config.yaml
num_hidden_layers: 12
num_attention_heads: 6
norm: "layernorm"
norm_place: "post"
beta1: 0.9
max_grad_norm: 1.0
final_lr_fraction: 0.0
Each number is 500 + 25 x the weight over its row's rms, rounded and kept within 0 to 999. Layers, rows and columns count from 0. Numbers have three digits each. The size before them is the row's rms in percent of the matrix's.

# down: layer 5 MLP down (transposed), 3072x768, rms 0.00885, rows 1523-1651, columns 336-383
# up: layer 5 MLP up, 3072x768, rms 0.0172, rows 1524-1651, columns 336-383
down1523 100:462474518462544538514476477529457501529508506524506498470517476475493488510493485485510506475521487444485514510502485539480526477489489493499472
up1524 100:460509479522543510526515489462491501475510493504519509488501493463508515493508500521532508522453470514500535484503521505537513504500524485501492
down1524 104:499516519545473563477470516452488485442502527551494473496490482522486433532502512471521521495512503459533499506524493488512510505506500520510496
up1525 090:516481525527460469494523476483508511469545514536490464529491481502496532521489504533492533527508511510491525517504499508496488461538471533511504
down1525 093:500492495507535524513494512569506499521490489492490492511505514487496473486513518493516450507537529527529482448519470529542482495491454485469486
up1526 102:521476519524489509507506497501496504517523506488508458420479481517497515551460495517471536482459474503502495506439480477538497493484511470506537
down1526 100:479524441551481494524489462493506466494489470529524468573522522449504517533440515484456495486528538477461500477540516521515452530474494471475481
up1527 093:461509523559475488506484477531496493467502468559471478558517496478512511542507506494508467462449497503503477516481484498484500474542499520482504
down1527 090:471506497565475486465477476520489481488490525513500547543494485496554483498555528464456552468462511586528507522493491534566494461497530477512516
up1528 101:476542502512519474527489502513547523502493429498495525571476518445485527486494490462498479485518528493445483451507491504513499515512521492480471
down1528 099:455465526483457480522471510439502479435503482513500469466531494474457491474517519455469481444525507475476510503477470485491501472540475518502506
up1529 103:473503479486498483550519498501489526503488504510491470519503491502462516543502511520541522527504523475532481464475506492550484476518500455450496
down1529 100:497482483502545513473515499448527480523464503516552501473529475498500488493530479456510543540468487480499457507512521474522507438534534497545472
up1530 100:474556563484489511458475493497498461473468519512513482519495529502519536473452521494529502552522539484489541500489554505521475492499492479488505
down1530 100:493491528519506510500527493505486555501521524521514429493475472530486503539483487502505535525507518517507442511487481514459504533520491483517499
up1531 097:493503557506538495473522466526510497529481505465504486481488484523476510464489488513482452509511482525474490481519514464526485505453499485497459
down1531 096:522501539526514469550510460482502471493539472469512499479481505459468473494479527516523531498532531426534477522469486491491485483512496483499509
up1532 102:485512496492505522525514484521504473479520508488515454489474510505475510495496501490513462523526483522515459509420524470523484480535528518497523
down1532 101:509551500488497467506511514520473441496498455487472497533499499441507517476453557452562503489505553486486489471526543525462490548485480455486525
up1533 097:493498507472513468475500519474531454486506442515477519512487498471469473494516485492478512499507470514476489465501474471505487508535553476495530
down1533 093:492490528507528468488552485495497493466493514546439494521473459544471497477491482489514519502504479480548518531489505511484500467501508531540491
up1534 092:533481490483512470489521463514513490538483459478505502472504473493501527512523472554509480470544516520525527503512522529508484491509496516526483
down1534 083:488473500515467524466480489506453513485473501520501517524472523493493526551522467455534497472499505463483498509437499472507504517506486532486533
up1535 095:523545507492485435494572494456476507530528488520504511482533490474489514466508527491499528490463515484490515490496507494512484500458490541493498
down1535 101:474493473553508557497503489457474447511463490507510540527539499499486513486509482484478498465499522501512445502483518497498442484486537545538505
up1536 092:521494491517508545505517535524472493479499495529539496495525467496531533474518488498487492482550515502495500485548525545482508489512511540528477
down1536 092:467475480481497486517512463475544532535485501540494463502459523483482484521457481508537563548513529481555504488518509482449503468502514497491490
up1537 091:500509492513465490471501505538479504518475522515515486487510482510532523502506466451460498520476518498483513484478511466479513486461515486497524
down1537 097:497497513488473494475506509528531504464483497490521502547498518497515488497461486522489522544486522504519500476504512498486495503508443508540513
up1538 086:479550519500524520487520556505447511457495508495528511492472460468499548449504434550464492532511510546524490530462490494487539500506443509501501
down1538 083:510535481482490487501497486506542485484510505508431526512494505508473492512488519494532510475463493457472480523509517509512458486501518491479466
up1539 103:500471495540472487508532510530522512502468501480479491447500528501491517488499473513441497501447533482492507497474478509457489515479486494527473
down1539 106:497523527482490505513486521515467549502512513511492515523466474509553488464499449488506536546521510516515507482532482509509544505480497510535480
up1540 096:502515490520530517464537531471498450541469513487512495503478523520496489492499510516521508516469465487517444522501481564460488512507501531511560
down1540 097:495496470500542515516513489474499511463493484495524522481480504471528496510499475483527447515513518462474517504505510501525500491499495490515527
up1541 094:518484521432498522471505507519530520489502520506487460510512445536497507492481517515533490481542481512519516510502508441533513515561509541506542
down1541 096:498476503500515471467536500504495467457489478516505487513529519507497468464528550513530522462516502464486518488508495518561522462422515483454514
up1542 093:497478532491505520521486488473507449545467501462504519461535433502484514446494499487550442508490547508476460510494480510478493462502494528548488
down1542 087:506479503532485489467515509490507522487518477525549441521499510480526486517465496471519538497493497456546464452485511531480490481494499505455501
up1543 098:522516499553504496473513481497523481515479490509487486483518486462530480491435517517510516477454508519491530490524512485542496480506505513518498
down1543 096:477487463520511508501559515527471484489539492453488496505491521512565491489475500519491526500545531497505499530497530487476494447516464495560510
up1544 102:479545503504506488480543464498501455542487535454530494499487462503506546462485470487490512494511491513515507464517494496510470473478504454517536
down1544 102:486520513533493468497525500497477555491508489489531498516533519502497476551459470483455466509447512508511469485523506540512457505549460486513523
up1545 096:515484487491527527507514473550473542494526505456534516520515521466465485486491514513481440518504517477513528527521448532518518498493503487554518
down1545 096:481504509534511440546470515475485471481470488519494509505509481511486466488410527462482488510488469479543512502508549508542476489473466540479491
up1546 104:484512520532470520521487462465522488500501463505508524488476487515525484511536519480522523487518467481509525513524461471512517521534482510478469
down1546 094:529447488514482487508518485564482503507535488496492507530481500445452481550501475494511531498513513467532538493509532495473525508508455444459467
up1547 106:520504507491514515458508482477476474479501509483547505484535482460465531514494477526507517541496508497530471537475484500528505505516515532553511
down1547 110:466516502496451500511509536503477500507486512520512492473482473479507516479491519501488534460550465481482479463520511493512485514475490454512510
up1548 084:495511498483530509478544495514451525516525495503447482522487524474502494464511486514524482505491494491482507530457498510492514504497481524506494
down1548 084:513486519392511508501483505566482521516522545482520516499491529519459469511454485498530566497527502437483484448504480490558489513498489496463484
up1549 099:483502512498540494472505479468504525487490453561583471479508522502506536535524508469499501507488523511490517545517521505491508503513508476495488
down1549 102:443487497490498528471503498535537476461448496506504475515532540481487536523469532460514509482501527511476509478515507506484517456528533492513458
up1550 112:474465543530534471505519510487513495489499499504477512492533510478424487470473482532495490492520516499533506473479590494524486494479472523514517
down1550 110:541535537509537489487488474460507489475541502513492500494517450519503496533494482497472496481523538509506511535513486492512534467544512491486509
up1551 102:463505530500492509493538462502486546548515476456493476501483540471457539487473516562515512494514505524524510462491474510492487496526468525524506
down1551 103:502481512515519464488486515494504481537522528506503525484535521505535526531495507502435522494469515494507507509494531506482513545516479510533492
up1552 097:481490509540495532530496552542465493527508507510515504461463528498520550493480484531515505573465491473474507502483521488496466489474477508521494
down1552 102:543520470516492504513498465581500517571493542514496521524516521549553498551524504519511521489484512483509553530480500509530526515519465464488487
up1553 101:493525486485512486438555488453513498499482462481487486494538514511505537496513471506488518481493487495503509456491481480529514511486476515533545
down1553 101:502464519484487525427500470455483526499468524493538466470522483484565483526480545511548506504492469506516528485522494524472504505493524489519498
up1554 110:505519526518523487498558512491493511499501490458502495525496556513507480490507498527503504459544480483451509508519486521490508539489492490498521
down1554 113:545515516508486490512507468543506495460501522495505506518480522497518479497508497526518497479542502488531504521527469476510495512516521526459466
up1555 088:493493475510479500570494488476515529496537522508513494479537487531487545468495488450471455511504530491475495508501432504483488494520494497500573
down1555 092:516475537482486532479515504484474477491480446466469532523510487524483533513516490546462528457476541462475530519473485535498537525498501504467445
up1556 091:504463545499530512454533523477535534521503482486525456440510436521510493476496498444544487480487502529513501528505512493488484490553483510491521
down1556 094:493409485466522511489503502489499473496470548484458500477484529479479472497515481469521552426491515497510517472522525503550539520506481484494484
up1557 106:532475537479532537543488491496468510513515493510496473464489444487470490465501500529513520476470495529509558512503530501489552492514529577543532
down1557 110:468510478464487530496493488480499484516521495472496485566531502510491477525523506478480537468505493481504518490513512528544494481544534497554499
up1558 101:526489532518470444526506517444519498495499520471507504453481504488480518510481494482502509535503500466543508474441500514514564480515517499474532
down1558 104:461503507548462484477498528472493488471490501490475485509486472495507487524537516498490499503446521537480507506487502509517505465505519504501504
up1559 100:529477470487518499480499517457480517508492487492509519534464477498490512522518464451487503508502542445506498489510516516468483498473475436489504
down1559 103:504519524499468483498477451537481486495545465504517540545544493501536511480546537495487530484505518503484472507510482456462496528488487459464494
up1560 100:438539523506495507507499463512516478485517506505492505460479457494474486517501488506520517503491521521495494499497487496470553467478491477500542
down1560 095:505487479505485487494490533497509493549521533482525499494474494499508525491515507504507493481535470495503508458497508548543494527461521473510470
up1561 096:452523515507504520479492510466529516434469482526523492518473498522526473509498522496501512530516522501479503512462503536485494537509534522462501
down1561 098:518494510526501509501494503472482511470528517505508479503480507489555465518510499541494519490469468454495506449529524502513503494469492507476490
up1562 093:501487494491494507466493514570479531526530525527467507535512467539537470491501524487523531489502523495462463534512491492512488532506480516533513
down1562 098:486496529526484508517464490502515461493537476507530503495499490479459499519482532509500487491531500483484502483478483501474490494474519491520464
up1563 102:490496526526515528509505521487505472476494509542514487479461478481531499510483488498489532476500515494508494439524468478482537484490494526549527
down1563 100:548473469501513525509500518475508530456554510497475476487512507459481504499560524531491494497459528473529502533510516554540459520497509535510511
up1564 101:521526521499463493509495529480489480441463551512518493500489535539441502441479497530499474500507545497474506530499514527487528479476460470505505
down1564 104:531501495485498509469529543494479460524443469491496520493480471505490501511483498499479502511477544504499553489480523531508498549460473523502489
up1565 092:489551458497486487518451503506531509515485546571539509486490490491512505500485506491472545463512514492513505466478521477503506493488488503511481
down1565 092:490470509490480493473557501521454527445479503519449504539520466486502505485537493511525494496491519492502469513463468460497545501492514548457519
up1566 100:524489502526510484515479518545479488488530523525502463490501534509482488502511467517490571484491482523497507490459506507471553474476481515514510
down1566 099:483516464485496529489506448446484495530537498486543491540561481471551490467535519516505497479490535467485474489504478530561477494507536513519524
up1567 098:486560505549516522520521495498498517512498532517531506498477480543471541477514508514476534468493554484479512505511525486542531503541522505511536
down1567 095:548482449464503506501509507487525513479478472504474500458506494519502508486490506467497517485510515493523471486550483494548524543512448536532547
up1568 097:494492496461489521577503450509506509463509505465497522519495489497516544535494498507476486528538536474486485515516504454505494492539480498501524
down1568 097:498483431522524489507498508547519484498545532483543463509457522512502521483503515526503490460495540527502474500489494491454485463488465505528513
up1569 097:521534494497495536450512518433456468480519493481517510543511522526506453502484493506477512524508513535553444492494534523504512509476487469496520
down1569 094:502506496507493525459492512530499489478498532503502493504491526493539508541445472505492520503464494641548535512502481510487522506526522525493512
up1570 113:516511479504449520494525500498490474493500485522488477489533447482466497499473491465524511531509546532482492497497506470541533492509515508444477
down1570 070:496503382513441523516491509515478505500515488509475512502488502499499505516498505499494522500508500874501495512493498500503508498507544503492489
up1571 098:554475498503519464475530504496462486507528460486489512494468509473509568519475518492472472502482532496533517501519541520488516479531460523538495
down1571 104:532505514493505524494476503479520532459491520485528551513530467515494542547488494501487528514500520474496479488491504506531538505457503499518541
up1572 094:448481477474472504481504504503485482521473501505503481510483491522481524517548431561521542541486524524467472519474545535511526493488521509544531
down1572 096:531506536517517528466486541506452510484521506503469485460512479502558471505554490537489498465473484503532504485492485497497543485512476486471514
up1573 097:479490482478497534516497499491558559501465543448466490553504454493527514464443455511512472489496467496530498502509511527497488501479543529556507
down1573 091:478520465487491518532513503533495502488448506502519520549484472487549504522496542505473522523468489493467455527489470507502534509530497506496492
up1574 087:464506487479474474500482521508467468493507490465533533460527513523500543486474487501474503481443502491484465503532543498506501470488500500501492
down1574 094:509498538474506513517533512533492476503461523494452518539497442524507494488506449553533488462531474497536530478487484519493514489464500520557521
up1575 106:510549513485487472454549474488508472503448524508512512506491491565515488500522517529501517504489506518559525483456484493515485513497466502516488
down1575 104:480490509557514549481494556517514532536517498496520524475490493572530480531511456510498489500492458510493481499495475531535482504475515524505492
up1576 109:500530507498537528511489490515508505471530506503480469503450483501483522488479503441498467463504486506550469457477497476481529495517474522498515
down1576 111:500523518498487456506550513454498499518451472515513484504515469487477491548521535504496489513533493492462553495510484482541523512489520480482475
up1577 088:518488442507456473499526556525501468510513520503510464533458527494495479500541489484530505549515523484450480462513471473493518458505503534479533
down1577 096:511500493505525494503506466513496462486515501543493507529494475477481525507455521534502446485496500584488537510483533518485528525496520489462507
up1578 098:458493503497532495509509486503473493491486497498509521505483521501495455513500531516517502519503493507527485483532502535502512488511437488469505
down1578 099:461521495477501514471506460505539451505457565497519526493514522519475470527532515506528523485507510482517495462490477506490522551525517526552504
up1579 099:477543492496512479453503513494516476510479532508507485554480544488518498487481517458524477514506490487534458508535479517513495518523521508541491
down1579 097:475518514491493475512483479472513469506500528453498472465494500484475497481503527497508459509508520473537484514445567525545523510526517504547504
up1580 103:487517553480516489520562518536495546483520466526492497492465531486455498497529463511513504512487492506481505502522500488501484509485513537537511
down1580 102:439480493491519457487492512523482518462488504533509459469486551544544527485541523481505470515509512471468461478501541498503535499478487480472487
up1581 096:482546486526510519484491472505445516493546522504485494485514485523531503480519487523514524515490513540522485492473471530506502500494489502525525
down1581 088:512506457512462512504508490531471508481485536491477519532472497459534471499500489483519498481551488494527456504508514475514472432480494484491509
up1582 107:529569474501509457511533518531480498534502496505505508473520488534463506513481477491505522507462502513499508519482523516524511497485516530486514
down1582 104:497538537511465447509509510501490470566468477537558520500522518467484486493500496497465488490480493498489475505507467493533474478506490496477488
up1583 111:487570486511491481479520524506473453456493522520509526496529476528489422478486495484509506519513558506535486520522525495536490500511468538482487
down1583 100:479552500550485490537495475496448487527511530512516523521534500505466477480441516466451490509484471492494526482543474456489454512501470489488469
up1584 104:499517500522474479482501569476455471474513527512504541476490536503485501494493523496518514511519501462545489481531490531511488456485499517526533
down1584 099:476509477535530526460448536462493487470483554494513498538489506502504504443501474532497524521525486490488492549527482536521474486539487517492468
up1585 105:506506497537501521468469500515541494491518554463536498429496460493450510474482482513477475499516482492532515477465507494512527498525483456547488
down1585 106:516501495489533502497470501521546478485486524517553464514519470517462476559517497482524457552503499571493480491509481500491517483495530496436463
up1586 088:532533488497489510442518497507454556519526535497496477509486497486484519485501479496531500510483523492469488520547495505488498492528513466499483
down1586 089:513516468490487533547498511489499474470462513523484507508493500583484497449503512524508465446433468489522515464461520507481537487508479548520479
up1587 086:474534537503483474466482505491462516477514509560525476527512466527490508485458548477491480490493525513503514495477547464482493480511521476528482
down1587 091:513512510504551519474494491511500455533521481501539526473482480484481486521502546492500582495517481491504526489485467476504480501482500490487513
up1588 088:514506528453490502502510464480514450490488500513498506526500563520448487519518503498505513494501497498474448514453493516481544526562501495480498
down1588 096:492430493520481539520499478525528479479490534493520520508527522501576481555514504514497552501509467531501504457535501507556481484505533476492533
up1589 095:435567470527485492504489521521507558483508539484518469528474536527481507508474515504497522481493502496507522463493479527476476519502517496520517
down1589 101:462543506508493506488507520499476503537509478531518544502530501488499497472518487537530473491538483498486469477485484491514531451459506548501466
up1590 107:526540565506506500546520491493516440465508523524518504494526490550511522465518485460491533499497532484477495506507491500510534436531491550511515
down1590 109:504494507452466499474500547500483507484462497506491498457505497480497492475470462502468466485480473555530494479500456494472478487503518505477509
up1591 088:457528487469474500519486524488476492491532503513512460541488519472492534477484494528527497527510502485494473499506540521501488445487490480519472
down1591 088:532497491442513525540496504500483422512525489515540580507496485518521496526486504539482516471533467460505506503474476480531489504520517484534499
up1592 093:513511510541527488498526525514523508469499519505500514497501525496491544476460515452464508493517462474483518501508505462460487495532510489490515
down1592 096:530497510499476483520501468461478506511464516467516500466494517447476461487501500517521456466465536478488498510495487526497501492543479492543478
up1593 096:452514543518502491507541505511504519489502534506523507533526523510483506504464479520467515493504515497559470565550526499520467506517476526498542
down1593 096:495458504456476492532469504524492524504516504517472566486529493507491509561531526485547495505479462471507519481501516506489498514532516472488547
up1594 097:474466435492456485510516507517513505516479507520448514494494497504483480486515496519517509469509542492495467498512467524493498480458532477505497
down1594 095:517460509519529498468531491455496507492487548495514541533514500529438499496506482531473492466501484471475480495493471485486560513505481534498515
up1595 101:516474550521507507525529516465531518491536477462510524504490519522471512509522525516485548490514503479477475547515499501475475492471480489511504
down1595 098:470515519508514493504501479464511508539478470483493510512494489493484499484482526480526494518529483479559471533515464528528510505504554515493506
up1596 092:458503487530509495482487442520512494481506499517457521530503494498480489481499517497510526471504533506491500477515468504553473516500496485473526
down1596 095:466535473506500478512495478518521465499513488568467509501530506504540504516506557506516462478501516548522521524479501505480471521475506530510512
up1597 102:499485485503477519544476494489540527471497454502511484476510504523489470492494518478518494478514498508502540523496465500459489520526509525527502
down1597 103:482497466545492491513485482486522488517520491477539478481495514469512532496525490532531524511497500531532517500527464480515456453498510516469506
up1598 097:507506509484518503519477494471508492492513481528519486458493520469482524476529490477517475486519544512512515545489529521519491526476462468496497
down1598 099:511521495503509494489513474523516481537513521525469560514481488455507481519489492451510529468551491472475513502504482488460559526496471495489519
up1599 098:489530541491493496531506456511535537497501478529497500522490493465487466498430468502438497476503474505489534522517489468522479505505477529498533
down1599 099:492501502509476489504538506472488467443497489506461512512494491494502499493445548508537508517528483470518480525489525488525492474512476475526472
up1600 109:475472508519501439473527506494513571483461534506502484515498470508513493436546488485508488484508519475529488546469498490536527465543489503530469
down1600 107:484509502506531523499485460518524560475496507484499477491490522481565525487456510497524501523478502498558477499525449509507526508507502484478513
up1601 102:489494497492513510506494478520493491487460484498495467500518491500477516484486467475461480479495511501491494468487484465488460516508497532522499
down1601 103:482517511476505505517528486460490458516491478507527525541492539522516567525447509500497538475507517488487522517545487506486489523497487526489488
up1602 107:490504497533518499516496480493477508524435477517546455484505524529486531501496502525530527515493510516508498494511461504513521503500516497490524
down1602 105:492539533527473529464493500522507499514508535511520473522526503509540518491494536498511493526532519508510475519536478536516463556495486525468489
up1603 105:459520497530525493512503437520516504516505520524510466530492533520482513509528519474443515472496485511563485504508509510520548461539489575505505
down1603 104:489490495464530487489474489477534458496513470490548495491509526494516519512474492485477514530545497488502498469515552495500492544495493441516476
up1604 094:465515497520491499508463502514518491496516439498510518514501484498470503537518492504464517488485492507508485460530493434526518509465510495510488
down1604 096:495581508518499495505529515485553430501500535516477483519467518525496513544501530501476515513479514476539548484504498500503521502497500490454527
up1605 088:483486524486542496505505517463487527514476488493498470473516494453493515469465507487512491511497481473502540528470451540491510472482483504514499
down1605 090:544463512460521503536512499506501491536465525463533562522479537510499501495489517502548484477466503483527517484463479508508550529505498498537457
up1606 098:564462520482503489484506483509463474496460476510531457471507525502522495513520503509538469515498483498477529507462481525475542521522493532497488
down1606 093:482477528464478518479500494487496477511525497458500495518509538449533470532548485480542527509500499453462466492518494513547462473501515502518509
up1607 107:472510501532520467513512493502507457499494478473511552493478516492515513484502493520535466469475528488514506442497479477493469499505507473555486
down1607 108:552477536475494495485480512508497521479480517459523499489478485510509503506514517508521465518503518491563487530488521497493465519476510473508518
up1608 102:516489503471487475484529527526486502500515447467505448526526477508505543487498495505524486504455478480538515527489482492515495502561465532513506
down1608 101:498479487531539495535507465503503495542526500515530498523473491496468504475458482515514529506492486464542474517505480497522480534485523519480505
up1609 101:544478489480490483518481512411507492494508488480512462468445506513514485463452484471500510528498480470485498489488542488495515471513497493535510
down1609 111:491512531528458442512464504495496486553502501511522509511449472547491494518511487517490552489458490518488542488474473537464524482491499482491508
up1610 107:476521522517544484516534533526560517509469471494513520503489465515521502504474559480469472493495507505480513534537470477481494507544525505504480
down1610 105:510471477490500549542507499514466489465509461471507470490463487522493510495471532497519505493482519563484465496464514481475522525512525506484517
up1611 104:508520477515450480509505522506522457498430487499503526479476536494497526507518508504510530510503479495499531488438509504474548521490499497526530
down1611 102:459525500500500510481503500514481481525494479520493429516547484502520526485469526497472501481497466480517512504493450477491494522502497476529470
up1612 107:540471532555523491436493527505519503477514484518504504529526475506470522512545493545519505522494507485560520504471472522543489483478445502523479
down1612 109:490476512496480499527504465531480528508499507496524472490476543532467481521545482500545474504508531538499533506452523495508514534501456478503468
up1613 102:506537518553524489508505512450544486481460537477481479481499490506499481538511487505509536461541498503488520520460503528446468517534497483518528
down1613 101:539478488526483527518546523455493449515515442500535502556499489466524509506506457481485495476468506511475524522493492470514485467553511516512500
up1614 083:493515485508505516427487524510497538459508471483521516524493494476503525477473497480508442537484530487454470487514570474540496478504495475498481
down1614 087:531524474521448512503504473512510534543468502494519548524538496524465496473506548521534486449470481525478488481505472517473467452511486497530492
up1615 097:506485475457506498481525520430486479517505485495564484543484503492527466498500463529501529530498494501520521524485554512468516504530506532536505
down1615 090:491475540467514537493481541523492526490477507479467472511512495492439491466469492504489476504483478509477527514498473485535472488508528531497492
up1616 092:503499499517481509471524531493476506489492509487513445519487522493507507492514497477538486509547469506501504500538517492491489531542523501501533
down1616 099:501494502477484508518478473522521500491499520489494555470502442510463509499520494526531528493505476573498545457427460470498473484487486515475507
up1617 099:503472490517500483476482488449526525495456487487523505453479551494480541505506472474526482481494535500475463531468525496518497521495385461489486
down1617 107:554482507526476508505474478539490446457467502473531552501493505476501485521515512514525521505447511499490459533451468522493575504467524493489488
up1618 090:512478519503542501530513499534496507505509476512493489508474480503493474535455500542487458526503511521524485491475522470474473489505483486456511
down1618 095:507506496486475494502467516516484486444494505471478519458490475460490478513512541549508487503459492498542515494492509491479502500501513459538507
up1619 107:538479499514559516484529489462519516518439482466532455491493507483474510520446493539480492460528528509521548467526528471503520514513454466489505
down1619 106:533511492563515525518485478538460496503485504520497500547513474493510448481533531498469470499468505492530518503457494554489518486498483527476462
up1620 106:504510469480535483479500467487515542518440512472505528513510507527510526443537492489506464521519509452510501494503540533485498449513467501519512
down1620 108:479489520468481462475538508488539501505488539500521506526487469489496417558501488488457529534492508507502496513514480509522522506539489515514521
up1621 105:523512504466441470518508509536495496522477497470508502505513458516501523484508524521448526542454473467509491486457496457506503473484521476515501
down1621 106:446507521510520465524489512489506504511495509460529456492464532504480527456503504523472555476530490489518517525482484501490514508456458520499498
up1622 103:502510449523513510507518500459493499506517519480543493501466513511489508527524473495501464481484519483493518510479506517501511479511459479486504
down1622 099:513494503540529454442509526480524465540492531488501482513507459501487534485460479494491509491523494513474496490536495490482477462512529511538499
up1623 101:481462495516502508511507483485487507476534501511508489464514511543500515443504512515547480464477501510490514516530505488512462462533503536543514
down1623 106:487480525508534518433535477533491495511533481475499490503483522536485476486489495476512556513520539537496497508491477487485524503532465475508488
up1624 091:468469545574513498485476517467505526479499505462519492465491472473532531481503448546526457441474542469469541464487498522501536481484497529533526
down1624 098:496476547463531505483460509508475502515501468476531449501502526521537495507509475483525480455504459533455512481491483525550489489477497503460533
up1625 102:507526535466495497491472495502569519506541537504489500484488470502499493554501558499470455505499484463473471559504497515529486481557484501503560
down1625 099:496505498480486485470499552499523503526518472479456515523470518501487506480534487502510465515469507521486543519490499521523460490501519527548498
up1626 097:499501548490514519479564510503508510500520476546526495517463541534466484515461509496477561537519516502529448526537498532491508466521483511492503
down1626 095:503486509512525511513529471467536504468477514521530497489523490500486479511478457531487455509431519410523462504513470514474572446481499494503504
up1627 099:493523532488511482490549534501495485522488419519510485481522497452474505498575537500543495483516475475501493546525500519475498522497524491537501
down1627 105:509492471548517508520499520485494458531490467493526488513509479519475512523503546492536489503496522505501485487528504504491524470478482471466483
up1628 100:458502492513476485549480525501484507522508460455528536509515469466507473507511491506500507581507498516523464460501498480480552500504474481513482
down1628 100:500522509503535541487531505502479468491480560478533511528536492502461504488514496549489493495486549447500468524503496490447494463513487514469538
up1629 101:540495512481530512515490518429486508506498509447518489477479508487485483513500450495536480466492507494480562515490450498476459497503483518542503
down1629 101:495502477492486505478472483558504487514515483530471468534537505462529517489503518480489496501494519497477503523522472500510534493473489483480503
up1630 095:521518510557520496475512500490516488481493484496510460506505468502476462444509498518501508464468495477549511477478495479525478499504495490492540
down1630 103:485480559528522534505536504482504525526478483512486531478484500508466495520513495470503485492511480532471563505517481542489469507513522508514531
up1631 098:501505494500494489491493516531556517468510501526504525527479537533499489516498502475481514519500494517550497524508455504502491527517503439476529
down1631 092:509497493515517497503524484501514447497479482504512497475503575494439504499514547499490444523451477474499516507481469506497493484479534485519485
up1632 092:519497534491510499454512540512481545553508474496526487511483461480533523548495496490478459500490549509503471465464493495509478504471484484505509
down1632 096:490493452502517444520529492484512479503496473494497491508479504502449483451519476520505507524495495509533512464484453483510473481472482532524489
up1633 095:471556526526540510482475452494473500499506529515506516556503506483520494521537464491460560517517554509475495487491488505496559534472496505466516
down1633 096:470503505483515526467504517525481488496495513508497490518496493475499532442478526499527497454497507468487508486526492515479489470512497497460492
up1634 104:473470531496488486471528512543490449522451443519480469497524459504479544483531458464458535496523521510523516522511515507500469489507463539500482
down1634 106:515446509490519499504546491489500464485496521449508498519483466520485495454507475487473468486516483505486479498514544483500442432506498523564510
up1635 100:484529504517529515568509545519486515493498472479523486476517468517458477501512490538504493475486478515538479468483485531492561469508509491504477
down1635 102:537525514479514513538489491518482481437522509528518463516516459456511515508521495522503542455524510509506498478506533541466503564559426502475511
up1636 105:525478519521495540481478500481517502491491531455521456489510508485449513464493491500491516462489521510507528467451522486516504492527479520503532
down1636 106:495510494501475499511483508461522507496500544466471508509512511493477562489565479522472482546501515509434542470476465474542480503498531514475499
up1637 099:475530502534521498528479452513469495463484474483531495496516466469477523505556480534528491506497528492484480459540511485510493508470489521517482
down1637 104:493492499523517499540523450522504508472472519491469515537486462502515472503524536525488505480502491476468537540499478477488455507518490525525541
up1638 100:524495507524502539533505488435505493510463448460493498499473541474514475505493477534503506481504485491499478489469477530489515489466504512540521
down1638 093:518473516495513462521522480502488514496506510534503500455553458488475520523524485502463462483492489469487560500489552483497491514508544547481506
up1639 095:439551549500524503489501491509504503492456480498505499482512472490515506471502494583477503454508538464473534518536472500521493536531471483492483
down1639 100:515505472554528533496525498485465506501503532499522519547480468525527519498466490471482527471498480467508526504449484506512524460515562521518509
up1640 099:494523474520546478482490523506524535514506452529504483456495477534478480430524486480455495465507541499515491510519479509496514491484463537494496
down1640 099:464483482493508477570521475499501548485517486491436470514462546448514465489450540538470533479511481485517599490469462495514513459469522505525488
up1641 096:489470526484521441499479443484488512499471426489482491530497455512491496509490486501460467466528506485483531536467513466488503476502507508492500
down1641 100:523495535455514512462524491533512517471479551547534512495508487512572490486529517475512488500499514478482531481509502472477525444478522488508531
up1642 110:504499519488471525462495459498476532531473476469505506523521521568504534456473479495493510459495496499494490550538499506559482495465475530497490
down1642 105:491485503505544486467522525440475478491451509527509503510543501471488476539469486492475499509526504465480478498534489503497509479535509480479489
up1643 102:492507496484493460514502534513450457470483503469494480476512503486522475430505495482539509558533506483521494477538529529499481491482503521490465
down1643 101:504524522531481490503470471525504552474490508482532522469507495495471547588488509545474489507447490451499468521525494497515483529526528509536486
up1644 094:524467515531490541527538482442505516480507500541484494528483462527502497466522440491471518493461532475499507482527500484495518476509445504531521
down1644 094:505500486491472521494480539490534510508525482530501530496440504489506524522551498502499517491513486569496464503514492508523503507507484517517534
up1645 096:499521467507495440523514532467488438521511490544548519511507541537487518507516526453515511545480466488512538535518532536477472516489511507462468
down1645 097:491498554498505516511483534428495503519508480500518490498526482464529511513495462489516443529462522496507510511483481534488505497493533526539492
up1646 103:505500546511504454517516527478512519506448529511508475507481514509454484503484489540539524483492518523539498519494510534494524447476536482508454
down1646 103:515478500525508516517483506491500493479488504451516479549509461523512453502502482547495538509495536435517475500517504491516515470487495468520491
up1647 094:477443490503516466515515508525471521503504491497531513525494506481518536521467484521488465491474527480502467474494469517525516488497555498526503
down1647 097:497479485502498496486507476494540550470510480528523516534498573504517517504529539486475515477471477486493508474525460552493519532458497491492499
up1648 103:522502530492499503482497505465514491493484503506517445474462491520514483486511511478474489464485469464564562507475556477515489494498506473485502
down1648 103:484487487507492497452522466474483512533487483529475528541494509526526462505527501486548549495492505494507511532490523490481529555532478483468495
up1649 100:521507509468511489453505534465480509507479428509490484518495529534519503533529509499478504473523485494490506500464524479543486510490488451497486
down1649 098:445560519507537478506486509479534500492505512543515456526488469546514482524494479525506499516504480503518483496531506523517520478485483478484478
up1650 101:475551491455498516525478468548476470470490483533528511502495469488485485494502498482444477517497542481493525533448514461499466526502478485504519
down1650 105:478541495528491483450539460499499524482459524477501521521501568527491509508503449544487505471470497497559507493523482520532469479509516455449504
up1651 092:498515485541514506481514551465483467533518503474509497504445506523514516535503500451477487544496503524485525520521500509462514518493474495511489
down1651 096:507519493499493553537537474492500496504516457481528527457503480518495457476497528552507533457479514442488528516496478522492528496509439525522492